python train.py --n_layer=10 --d_model=512 --n_head=8 --n_kv_head=8 --head_dim=64 --d_mlp=2048 --vocab_size=8192 --activation="tanh_gelu" --norm="layernorm" --norm_place="pre" --norm_eps=1e-06 --positions="learned" --qk_norm=false --attn_scale=0.125 --bias="all" --tie_embeddings=true --parallel_block=false --init="normal" --init_std_qkv=0.0227 --init_std_o=0.0282 --init_std_up=0.0325 --init_std_down=0.0325 --optimizer="muon_hyperball" --lr=0.00878 --lr_mult_up=0.975 --beta1=0.95 --lr_head=0.00603 --warmup_steps=200 --schedule="wsd" --decay_fraction=1.0 --decay_shape="linear" --final_lr_fraction=0.0 --batch_tokens=[65536, 131072] --seq_len=1024 --doc_mask=false --train_tokens=830100000 --steps=9152 --dataset="wikipedia_en"
Each number is 128 + 24 x the weight over the matrix's rms, rounded and kept within 0 to 255. Layers, rows and columns count from 0.

# layer 7 MLP down, 512x2048, rms 0.0325, rows 471-511, columns 1280-1343
[[ 95 129  80 112  96 162 133 120 155 118 147 116 104 167 105 164 144 105 102 119 113 136 147 182  95 143  42 139 135 172 134 185  91 124 123 116 108  97 148 136 120 132 136 123  98 105 113 141 152 146 139 105 132  97 124  67 113 131 137 120 111  93 133 109]
 [140 145 136 116  96 134 148 140 137 105 150 121 145  65 150 101 133 123 148 181 125 162 115 139 124 128 185 119 112 138 124 115 134 152 163 119 148 140 115 157 134 119 168 166 132 105 135 135 137 146 163 130 151 159 117 136  95 162 145 149 131 148 136 176]
 [ 90 152  98 115 126 158 148 136 151 135 164  81 148 115 136  85  72 109  88 152  91 144 162 118 147 137 181  89 103 120 140 145  87 197 105 166 141 121 172 125 108 130 145 154 171  83 135 196 137 161 116 158 103 136 116 139 121 119 111 108 121 128 108 101]
 [119 145 110 122 158 123 102 132 158 175 151 108 124 118 124  84  97 143 119 143 161 141 158 108 131 108 153 120 140 106 135 153 135 121  83 113 138 163 129 187 115 116 129 128 128 142 103 126 181 131  90 104 103 148 116  99 119 125 114 122 140 131  99 149]
 [116 156 132 149 117 178 126 129 137 116 135 190 126 103 130 114 119  99 146 158 175 114  97 139 149 123 121 114 112 160 104 111 122 122 127 139 124 139 116 130  89 160 101 125 113 109 102 113  84 126 129 153  66 168 106  86 137 112 133  98 160 110 133 158]
 [116  86 105 116 129 146 147 126 100 147 143 121 101 132 145 150 126 153  88 132 123 125  84 116 153 132  79 130 129  75 103 105 137 150 195 136  83 140  93 110 132 128 156 144 118 153 130 116 133 117 111 165 100  94 122 146 133 154 107  75 141 180 110 159]
 [ 96 176  78 132 138 115 131 136 129 113 118 109  77 118 133 159 109 114 102 154 127 164 146 142 109 159 145 126 133 130 130 105 151 112 132 111  88 191 135 135 134 129 170 131 149 145 101  92  97  91 167 131 108 128 105 155 164 126 132 142 140 107 123 153]
 [169 121 163 126 121 135  86 161 159  76 139 100  88 156 150 124 162 160 118 157 163 151 111 126 109 138 134 154 115 101 112 108 130 127 112 137 124 166 135 133 159  80 118 126  96 114 123 139 149 121 131 107 122 100 132  91 183 161  90 148 161 116  91 126]
 [100  83 139 161 155 139 140 144  93 123 131 155 112 115 114 171 148 106  51 123 186 124 160 113 100 142 125 171 173 182 127 155 123 106 152  99 149  84 128 131 136  90 124 123 120 129 168 121 163 152 111 124 118 150 121 112 129 144 120 101 119 138  94 142]
 [124 136 101 143 116 119 142 132 137 139 142 158 153 118 123 135 154 129 158 145 130 141  70  99 103  93 175 143 169 118 120 130 183 110 119 115  78 144 107 105 123 127 159 146 153 153 107 136 133 114 134 153 168 179 114 136 142  84 100  87 135 124 137 145]
 [162 132 127 140  90 156 118 112 117 128  74 161 181 128 128 126 146 120  78 165 108 114 118 127 115 123 158 167 101 137 143 132 101 115 118 195 106 181 164 135 141  96 166 100 122 104 154 119 154 113  99 152 135 173 153 106 102 116 165 168  91 132  87 155]
 [142 133 131  85 155 152  81 108 136  99  90 166 137 125  89 135 136  72 105 162 157 182 118 131 130 192 100 162 133 149  78 129 116 108  98 112 146 120  84 170 118 143 143 133 117 104 110 154 100 142 114 143 102 165 113 128  99 154  85  88 106 116 137 145]
 [208 117 145 135 119  97 150 131 131 139  76 128 186 140 142 150 150 134 137 111  94 189 159 116 146  85 153 150 126 104 184 178 115 105 158 143 157 106 133 152 129 123 143  78 106 165 135 134 132  93 112 161 111 136 122 118  88 155 110 118  83 138 159 145]
 [147 105 114 149  96  98 119 141 137 170  98 132 124 133  94 119  92 156 130 153  63 114  93 129 141 150 151 147 123 120 125 140 117 124 157 153 148 144 193 153  85  95 119 107 122 151 110 177 127 139 152 131 134 120 129 112 138 138  76 131 105 120 112 127]
 [132 138 135  98  94 135 144 164 124 120 149 127 143 117 135 117 129 143 177 116 137 106 106 158 142 122 173 145 153 143 128 108 133  83 107 146 128 123 155 120 166 105 114 143 112 132 112 132 110 135  86 114  86 152 124 110 133 107  82 161 149 141  96 159]
 [175  38 124 131 152 124 117 132 134 150 139 121 106 139 102 119 143 140 121 132 118 127 150 130 125 144 112 151 124  84 138 129 160 121 160  95 102 125 122 105 132 145 126  95 153 144  99 119 122 116 118 155 177 108 160 137 124  77 174 120 127 164 146 147]
 [150 130  98 128  92  96 112 102 147 145  93 132  95 139  91 139 117 112  76 111  88 136 157 113 135 162 131 107 112 126 126 112 106 104 163 128 121 140  92 159 111 138  90 134 104 151 119 120 110 124 195 126 120 114 167 126 123 106 167 148 156 114 118 125]
 [123 147 138 117 142 138 100 103 123 140 138 110 151 124 103 119 140 168 163 129 135 150 146  48  93  80  92 139 160 132 143 169 184 134  98 125  93 139  61 121 137 140  57 137 141 139 121  86 130  84 145 130 136 106 105 137 124 135 103  94  85 111 140 103]
 [135 166 135 115 120 146 128 168  99 168 179 136 163 136 139 134 108 110  95 104 144 129 121 108 111 106 182 133 107 117 152 141 140  74 137 156 172 176 138 100 113  88 138 112 113 136  96 115 115 151  99 147  81 122 130 130 106 119 147 134 134 127  94 127]
 [138 180  95 141 120 160 124  76 115 156 126 161 146 140  85 147 114 149 155 117  67 128 107 159  99 107 187 162 119 121 112 129 126 158 142 161 140 114 145 187 159 122 134 127 131 115 160 180 148 134 135 105 162 155 141 149 187 113 137 101 174 101 126 100]
 [ 77 132 104 133 144 132 138 119 146 123 108 124 136 118 138 134 132  99 137 147 122 121 116 123 153 146  63 107 133 183 113 119 152 147 136 158 139 156 115 123 145  95 141  89 116 125 130 121 156 130 134 157 124 109 108 145 109 131 138 150 172 121 127  86]
 [121 100 137 114 152  93 142 100 147 177 115 157 109 116 120  66 143 111 135 105 119 116 128 141 125 138  94 184 162 114  73 109  93 121 118 134 135 142 109 125 163 134 123 147 122 133 136 133 145 102 177 145  86  88 134 127 113 116 108 107 129 136 149 124]
 [120 113 117 145 106 131 114 140 169 139 169 154  97 138  96 136 176 131 122 132 153 123  83 150 127 150  76 135 122  86 105 131 115 126 113 134 124 135 134  91 147 112 115 121  97 152 135 147 165  89 151  80  84 124 126 106 125 121 142 115  91 105 117  84]
 [111 143  91 113 121 143 146 121 147 154 122 131 130 118 165 109 121 100 191 125 130 146 127 106 130 137 127  79 114 140 134 130 111 104 104 101 163 188 138 128 134 147 111 144 151 109 136 156 153 128 144  88 110 160 142  59 130 110 117 108 132 108 121 110]
 [116 127 149 145 104 158 127 112 161 123 101 171 166 107 140 141 118  97 142 130  94  98 114 132  99 100 112 140 130 154 138 122 136 174 139 140 154 140 152 120 161 167 142  89 108 136  81  89 133 124 119 155 108 180 131 129 164 189 111 113 109 157 106 119]
 [120 133 108 145 138  77 146 164  98 124 104 135 146 135  98 118 137 151 122 139 120 118  84 174 130 132 130 158 106  84 156 146 160 125 134 120 150 127 178  90 148 164 128 131 122 136 138 124 121 113 115 109 141 122 160 138 158 120 135 146 115 137 152 145]
 [123 104 107 127  99 132 152 119 145 129 115 146 190 119  93 132 161 119 111 107  91  99 100 153 119 119 120 135 152 124 164 127 123  91 132 121 137 129 101 109 110 127 155 106 109 125 139 137 107 163 170 162 128 164 123 151 121 117 116 135 186 131 128 136]
 [ 93 130 126 152 125 130 176 108 165  81 147 125  80 154 141 128  99 176 172 118 107 141 147 133 123  98 104 165 131 112 147 143 169 123  96 110 137 105  84 117 132 124  97 156 133  95 165 116 124 152 155 140  97 183 158  78 142 107 131 154 148  90 145 108]
 [120 134 159  90 134 128  76 108 108 110 135 115 124 137 115 130 166 121 140 172 111 153 160 148  94 121 144 142 128 181 138 101 104 112 153 137 137 109  86 147 130 158 111 122 137 133 112 101 134 155 138 167 104 158 107  85 118  96 121 120 112 154 150 137]
 [108 157 119 172 134 140 113 104 114 168 119 144 136 129 134 148 144 129 158 161 109  96 143  92 114 128  70 142 146 121 135 129 112 142 138 170 164 152 124 149 130 112 149 142 148 127 153 154 101 136 118 166 100  97 127 157  95  63 117 119 172 107 168  95]
 [168 126 125 154 123 118 129 122 186 122 110  90 158 163 102  82 130  98  84 118 129 107 161 135 159 106 173 166 132 139 111  92 164 109 143  95 117 174 130 139 141 121 125  98  91 116 115 145 112 157 154 162 151 145 165 159 176 120 101 132 140 115 115 155]
 [146 133 115 116 105 123 159 114 142  95  93 143 110 120 102 110 148 108 148 130 164 108 131 148 121 129 128 118 102  86 106 104 137 156 125 169  98 105 114 143  78 161 137 122 112 150 129 141 131 136 112 150 124 135 138  78 101 103 137 121 127 144 171  94]
 [107 125 125 185 147 102 102  99 123 106 119 113 135 151 137 112 129  94 165 123 130 109 150 106 119 148 155 113 134 142  88 131 114 114 138 132 116 155 125 124  78 118 115 106 152 121 101 143  99 118  96 108 154  88 133 103 109 163 132  35 133  89 116 125]
 [131 150 116  93 116 113 133 180 172 136 153 154 169 172  80 152 144 159 149 132 125 113 144  81 131 124 166 131 108 131 136 158 169 153 121 133 122 136 130 123 153 145 116 112 111 110 141 110 102 118  89  88 200 112 183 134 138 135 124 103 140 111 123 129]
 [160 154 112 120 117 123 143 138 125 143 106  77  77 166 115 128 104 155 110 141 124 123 101 137 181 116 175 121 126 117  60  95 118 141 174  81 169 140 102 153 142  94 153 115 112 122 134 154 144 115 113 139 174 114 136 149 131  83 144 125 146 122 138 159]
 [102 132 143 108 112 145  77 153 145 163 117 100 100 128 105 147  82 126 111 116 121 136  82 150 169  78 164 108 105 126 151 162  73 161 156 136 124 145 130 100 170 139 131 129 112 139 123 128 101 132 145 101 166 116 153 119 118 134 109 116 144  86 147 148]
 [143 140 115 103 125  99 144 170 153 122 116 136 148 112 162 162 120 155 127 162 123 112 149 122 115 143 165 152 126 126 145 114 128  93 120 130  95  88 102 116 135 114 157 119 186 133 137 108 113 139 123 146 128 102 150 136  97  72 115 139 119 132 145 151]
 [119 112  90 103 164  79 108  83 120  95 107 136 135 135 134 141 106 131  70 152 180 108 130 110 164 152 110 124 169 138  83 166 128  93 139 125 188 129 129 149  87 124 141 156 127 121 116 109 122 105 151  94  77 111 148 113 115 177  90 126 109  94 169 119]
 [160 151 113 150 158  97 153 137 125 110 123 144 118 133 107 126 133 122 164 130  95 104 121  81 150 136 134 118  75 114 126 117 113 133 117 163 118  98 134 142 196  91 137 111 115 162 130 114 110 140 150 110 110 120 141 130 138 139 119 120 109 103 116 111]
 [102 154 158 168 115 108 140 124 139  70 110 114 112 159 126  90 121 124 106 127 106 152 104 139 116 139 137 130 150 137  78 113 141 144 155 132 162 119  85 112 106 118 133 126 133 133 113 157 133 140 106  84 123 156 127 107 117 161 137 129 120 130 128 111]
 [156 108 113 105 125 125 109 127 114 117 113 121 123 176 195 160 121 136 120 101 129  91 140 154 129 153 163 129 137  86 145 137  86 131 137 162 145 114 126 134 184 111 144 101 138 110 130 134 149 108 125 134 130 141 104 103 165 135 129  90 159 157 154 157]]